Part of a small language model's weights.
Size: 15 layers, 3 heads of 128, vocabulary 5558, 23.1M parameters.
Architecture: RMSNorm before each block, learned positions, no biases in attention or MLP, untied embeddings, local attention windows, hashed n-gram embeddings.
Training: a variant of Adam for these matrices, 278M tokens.
Each number is 128 + 32 x the weight over its row's rms, rounded and kept within 0 to 255. Layers, rows and columns count from 0. The size above them is the row's rms in percent of the matrix's.

# layer 2 MLP up, 1024x256, rms 0.0599, rows 225-237, columns 0-127
size [ 97 107  99  99 113  94 102 100  67  74  77 106 108]
[[116 130 133 142 156 132  99 138  95 126 136 133 120 112 143 117 117  98 151  94 140 106 120  81 125 122 119 130  94 115  79  77 121 118 118  94  77 112 113  98  79 144 142 130  59 184 151 142 124 139 136 125  87  74 139 141  92 136 115  88 152  97 179 179 136 114 109  87 118 153 122 136 124  95 189 117 127 157 147 153 104 145 149  87 130 212  81  80 136 112 129 164  64 169 141 146 154  84 169  76 116 100 154 120 120 243 142  93 131 142  93  98 135  66 127 110  95 105  62 105 107 131 169 155 164 150 165 152]
 [170 171 163 149 130 128 151 104 161  97 119  85 112 125 138 172 157 140 138 169  71 112 131 123 128 130 166 134 176  98 126 115 112 116  87 160 139 137 120 123 122  75 126 141  94 144 150  56  85 106 114 155 108  97 109 133 116 169 124 174 163 163 122 106 114 125  94 204 145 122 129  99 116  98  68 120 125 101  99 101 142 160 206 121 126 114 175 126 150 114 149  82 135  96 102  90 115 152 131 188 127 153 106 109 159 112 118 112 141  96 152 108 109 132 120 178 167 110 118 123 125 101 143 130 141 163 195  98]
 [ 98 114 173 183 132 134 133 125 135 116 196 128 181 139 127 102 114 133 135  62 122 130 107 101 144 112 149 137  98 127 125 103 103 147 126 167 121  91 140 115 118  92 121 140 135 116 137  86 103 101 112  99 101  99  33 116 133 102 155 157 166  83 105  96 115 124 115 163  98  61 128  96 157 105 161 155 110 109 142 131 116 105 149 118 134 150 123 104 205 155  64 139 157 162 114  90  81 127 138  97 181 131  98  82 160  80 150 153 151 122 110 123 217 197 126 153 153 141 133 138 118  94  76  83 124 149 189 130]
 [202 143 138 142 126 111 133 112 123 150 136 121  66 124 108 142 139  83 141 155  78  93  98  92 156 138 124 141 128 135 108 139 110  99 131 146  25 194  78 123 123 122 187 131 117 149 147 108  27 108 139 130  80 115 134 140 141 108 157 157 160 126 202 151 143 123 164 229 145 157 160 108 145  66 149 143 159 101 135 134 207 111  89 114 107  90 155  77 125 164 148 147 130 131 105 123 164  97 119 150 149 123 126 102 106  61  93  99 161 110 137  94 150 141 144 175 130 138 116 129 148 133 115 112 119 116 179 228]
 [131 157 111 160  91 132 181  98 120 111  76 135 157 150 110 137  96 123  90 164  82 110  51 169 121 115 190 109 120 112 161 173  90  63 162 143 119 138  84 174 127  79 154 135 174 128 145 145  90 110 103 105 113 182 146 175  75 155 107 135 123 127 203 166 126 111 125 153 100 134  99 126 106 131  89 128  95  84 204 160 138 128 113 130 147 119 153 138 164 144 125 203 152 131 128 107 155 121 114 113 155 126  84 127  86 134 117 176 168 132 100  97 214  61 164 130  99 122  95 105 190 129 156 194 165 107 134 139]
 [201 131 123 133 171 135 161 124 142 192 142  93 127 102 159 151 105  81  90 186 156  74 143  62 112 120 147 156 139  76  84  73 147 118 137 100 133  94 155 109  80 127 149 134  80 112 146  67  40 110  75 153 131  76  99 130 162 139 117  70 160 112  80 113 141   7 201 112 154 102 183  96 168 112 148 119  91  81  49 153  91 115 141 115 148 139  88 138 132 137  84 159 158 110  76 138  88 110 152 116  90 112 166 173 143 157 112 129  94 141  92 102 140 106 112 166  76 150 119 155 139 144 150 101 124 122 143 135]
 [150  72  83  86 131 138 164 137 123 124 145 134 155  92 152  80 156  73  82 146  89 108 103 141 154 176 123 111 173 101 147  78 100 114 118 136  92 158  79 108  74 102 148 116 115 138 157 116 158  95 157 124 127 121 131 129 182  87 143 170 101 109 127  90 151  57 118  85 130 141 132 144 127 100  71 170 112 182 121  88 140 120 131 124 138 108 136 170 188 125  91 134  87 119  65 144 185  34 118 119 151  86  86 154 134 127 100 132 160  58  44 115  96 145 154 117 146 204 137 147 104 103 117 142 138  78 214 140]
 [147  68 184  99  94 135 155  76 179 140 151 127 119 122 157 163  81 133 121 109 161 150 151 208 107  87  85 104 127 108 155 143  94 154 147 105 160 126 129 145 108 134 102 134 165 124 156  81  76 100 160 143 114  97  74 129 170 125 191 106 138 131 143 100 126  78 177  99 126 132 137 113  73 123 127 164 105 165 146 112 105 101 136 146 183 122 104 161 114 168 115 149  66 137 145 205 126 129 179 175 197  65 138 125 119  85 136  94 125 180 102 119 139  75 112 137 120 158  90  91 146 142 136 140 129 104 147 170]
 [137 142 151  86 124 116 137 109 116 195  88  96  92 132 129  88 140 123 144 127 147  73  97  97 194  94 107 141 114  81 109 109  83 127 143 115 149 108 139 180  61 123 143  87 139 109  72 112  87 124 136 110  74 148 163 145 147  86 118  94 125 129 107 122 117 137  65 149  74 103 199 119  78 122 167 145  67 110 110 131  96 102 160 142 118 109 160 177 161  79  67 112  97  72 130 151 167  94 180 197  82 124  88  83  83 102 148 131 141 103 120  90  92 173 190 110 147 101 139  75 122 119 105 213 130 156 140 173]
 [134 117 172 108 125 132 203 151 121 134 114 135  99  94 124 126 119 127 110 151  90  96  88 175 184 161 108 152 190 132  84 124 116 126  80 177 120 114 124 140  73 100 119 122 135  89 136 148 103 145 122 184 145 188 162 127 138 101 162 103  90 122 133 148 124  75 149 148  35 109 106 131 103 173 172 164 145 160 109 152 100 166 117 106 124 151 134 109 121  47 103 153 158  58 128  80 188  28 207 117 208 163 121 123  97 150 100 100 134  95 135 116 124  94 156 151 126 134 136 153 110  77 142 132  94  65 116 148]
 [166 148 160 113 119 145 118 145 164 128 166 118 127  97  95 140  84 136 102 153  95  73 109 142 179  97 134 149 171  78 158 160 121  93 182 143  59 115 116 130  71  93 156 131  88 170 127  91 154 100  95 159  68 149 149  74 152 137 103 104 114 161  70 158 110 115 133 172  73  50 123 122  88 148  54 129 128 131  99 117 114 147 142  78 141 104 131 146 134 151 110 153 145 126  92 155 126 111 185 115  89 120  37  67 102 136 121 133 153 102 164 118 167 137 162  88 154 198 110 116  92 155 125 114 125  73 115 206]
 [113  81  85  95 186 129 124 122 162  65 159  89  97  91 126 130 137 134 126 162 136  93 111  89 126 130 144 134 189 127  99 107 151 121 117 164 131 153 138 125 100  69 143 101 124  95 133  73  77 145  73 165 129  72 105  89 142 145  52 114 127 147 155 146 153 103 131 159 123 144 150  51 119 156 151 136  78 126 116  96  71 168 135 144 159 141  84 153 146 129 110 121 140 174  81 175  91  92 138 158 205  92 109 153 148 209  86 100 180 129 133 117 139 119  80 131 188 138 123  64 127 153 165 103 111 137 122 178]
 [ 91 172 114 213 108 122 116 126 128 149 104 142 159 166 124 144  96 114 147 174  65 129  55  88 139 120 101 107 113  75 144 200 125 148 162  95 115  86 142 140 113  51 198 157 137 150 157 133 155  78  92 120 129 115 110 147 112 155 146 133 116 158 160 145 165  97  89 174 103 141  94 116 149 183  78 110  90  69 153 185  89 130 166 138 137 103 138 177 123 115 125 179  70 122 184 142 140 150 155  93 122 154 112 104 183  61 146 101 105  70  95  98 185 150 174  92 121 169  87 135  74 132 139 158 104 118 108 130]]
# layer 2 MLP down (transposed), 1024x256, rms 0.052, rows 225-236, columns 0-127
size [ 97 115  99  95 108  98 108 100  57  71  67 108]
[[114 178 104 143 138 116 151  97 176 130 173 116 183 149  71  99 125 128 147 134 139 132 146 101  63 126 106 154 134 117  91 130 124 129 138  75  70 113  66 141  73 110 102 144 149 144 135 106 122 131 124  98 120 108  88 123 160 145  77  87 113  98  87 157 111  84 109 107 161 149 122  87 202 138 120 160 152 140 136  99 140 117 132 113 161 164 113  80 155  99 126  61  75 178 148 187 123 146 157 145 189 120 141 112  84 119 148 159 188 117 158 132 112 132 120 117 128 180  36 149  88 113  59 133 102 104 175 107]
 [112 142 136 109 140 128 138 146 106  48 165 108  75 127 150  98 142 185 126 161 191 130 129 155 122 181  98 124 122 113 103 147 112 125 106 112 129  94 123 110 141 132 114 131  80 140 105 150 123 154 124 133 128 100  66 120 135 134  53 128 107 111 114 139  65  70 117 151  98  86  96 131 146  77 157 174  93  84  72 138 135 141 210 105 144 124 145 111 175  60 139 137  84 127  82 181 111 144 176 160 143 130 189 125 196 155 100 115 177 146 115 104  86 146 144 111 102 117 108 142 151  97 145  99 122 107 162 155]
 [118 134 168 108 108 118 125 131  95  64 187 138 144 125 179 100 178 165  85  88 163 130 179  89 108  85 127 151 170 120 152  96 163 134 133 116 121 161 158 145  98 160 131 113 101 103 134 105 170 142 136 107 118  68  89 137 154 110 173 127 140 129 105  71 102 194 165 166 132 125 132 106 198 112 146 128  96 157 116 131  98 138 111 138  87 117 172 122 128 112 122 113 137 163 101 121 135 129 114 110 116 129 142  88 145 105 125 161 120 164  83 112 145 172 129 120 164  95 169 170 122 127 150 153 101 108  83 126]
 [139 103 105  93 111 118  97 156 107 106 127 155 125  85 175  50 101 156 133  74 117  85 141  85  88 120 128 112 130 173 187 124 142 110 199 128 110 144 155 126 205 102 116 115  92 160 116 117 139 113 115 123 144  72 177  76 169  67  78 100 130 136  97  62  64  71 153 109 119  91 145 124 192 100 176 125 209 159 159 177 130  91  92 109 118 116 134 100  79 107 123  95 197  67  57 107 127  86 141 152 136 121 134 148  94 129 138 151  98 126 165 125  93 126  83 102 152 131 162 146 111 123 144 133 109  38 153 109]
 [128 157 154 183 112 112 112 114  76 148 108 149 124 150 141 140 150 121 131 136 104 149 138 111 106 138 123 162 132 125 112 152 135 111 141 191 141 178 111 141 156  86 211 133 125 123 168 111 130 148 154  91 166 105 116 153  57 172 200 128 177 124 186 132 125 165 140 159 107 162 127 110 110 143 113  76 114 140 135 140 115 144  94 140 145  50 177 132 158 142 104 160 181 174 154 101 134 112 148  99 112 141 104 165 141 142 123 169 175 133 165 184 120 140  86 171 110  83 100 117 134 117 127 183 113 125 101 119]
 [132 113 138  92  84  90 165 132 117 203 136 130 147 135 121 135 176 146  76 121 190 158 122 189  96 145 177 156 108 192 133  84 165 137 149 155 110 125  95  82  88 115 150 138 159 126 115 145  83 119 172 174 109 138 156 106 132 123 147 104 126 167 125  99 143 188 190  98 156 157 143 123 155 105 141 106 118  56 185 149 152 126 146 216  73 170 135 138  71 156 140 101 114 118 143 103 137 144 117  89  62  91 133 168 171 122 171 123 149 148 114 142 174 100 127 182  84 137  86 181 112 117  88 116 117 148  88 136]
 [157 119 116 141 131 139 102  82 170  85 108 158 135  87 139 127 167 120 118 146 129 106 130 191  90 181 138 117 138 129 125  27 140 144 152 138 110 159  79 154 180 101 109 121 124 156 137 185  96 128  84 136 169 109 163 110 115  93 168 113 155 168 106 102 112 109 154  63 174 140  91 167 145  66 121 138 103 111 161  98 115 120 152 120 121  82 142 164 153 142 144 149 118 145 156 101 145 136  85 154 138  98 109 181 143 134 134  98 140 122 149 172 117  93 201 167 157  75 168 113  84 121 108 179 144 175 182 153]
 [ 99  75 136  78 131 143 140  80 119 129 133 136 112  96 109 137 217  98  87 136 141 153  64 159 110 113 130 111 122 101 119  76 122 125 131  46 118 150 150 163 111 101  42 130 200 125 161 139  80 126 102 160 135 156 164 113 102 138 145 146  87 118 157 152  87  85 136  66  68 107 165 136 171 112 155  99 167 132 143 148  89 111 174  96 125 113  73 110  73 147 159 156 101 170 134 185 177 131 108 181 107 144 179 146 174  81 155 162 173 135  85 154  88 135  67 130 167 172 103 157 135 146 173  82  76 160 187  92]
 [ 89 120 135  85 108 116 153  92 150 130 104 102 114 134 147 141 125 128 150 101  77  69  99 156 135 141 128 174 127  72 134 112  68 138 114 158 177 108 129 177 144  60  90 153 111 133 105  97 121 152 116 123 141 153 139 140  65 114 108 198 131  82 116 117 125 126  98 214 162 135 145 109 149 165  87  83 126 117 122  72 135  63  47 118 120 205 129 129 119 124 157  91 175  85 151 113 230 159 183 104 152 156  87 121 120 116 139 137 139  99 169 166 106 149 112 127 171  89 135 150 144  74 156 190 131 117 107  82]
 [171 149 144 145 148 150 166 125  91 115 143 153 123 131 137 139 141 178 124 123 121 126 126 153 113 141 118  77 157 168 163  92 119 148 103  82 153  52 142  68 160 198 143 151 134  76 102 170 127 167  64  99 130 154 160 135 172 116 196 158 137  83  94 133 155 111 144 114 151 112 124 133 101 174  92 129 191 220 147  84 135 115 128  97 121  64 157 148  67 150 133 104 177 121 156 111 133 100 128 162 115 168 105 130 127 112 170  30  73 136 102 152  98 148  64 162  82 137 105 199  97  86 126 123 101  87 138 102]
 [152 131  95 141 115 166  98 148 143 135  96 167 127  91 193 122 159 116 139 154 114 164 189 144 144 163 131 145 162  81 173 159  96 129 119  95 167 141 124 141 165 157 101 137 107 128  69 153 122 193  69 100 192  90 194 110 190  98 166 100 118 172 105 151 147 121 115 184 128 122 103 127  64  96  98  99 142 155 124  92 153 126  92  78 162 103 133 156  99 119  99  77 167 112 189 132 111 175  66 150 159 146 128 140 171 109 129 135 153 125 142 163  86 211  92 135 208 109  80 171 163  99  83 164 146 125 153 162]
 [141  93  90 129 161  93  61 120 100 112 148 147 151  76 126 107 134 135  71 122 132 141 121 138 109  40 165 184 132 146 108 143  99  89 166 145 182 165 143 133 118  74 123 120  95  87 134 133 152 128 135 112 120 132 112  91  93 129 120 132 102 149 140 112 210 121 187 137 168 153 163 110  75 107 118 111 121 139 120 124 156 150 146 157  91 171 123 168  91 116 159  85 151 158 148 118 121 120  41 119 140 173 155 128 157 134 113 123  85 163 163 152 154 195  89 132  89  56 133 128 167 107 154 122 135 150  95 197]]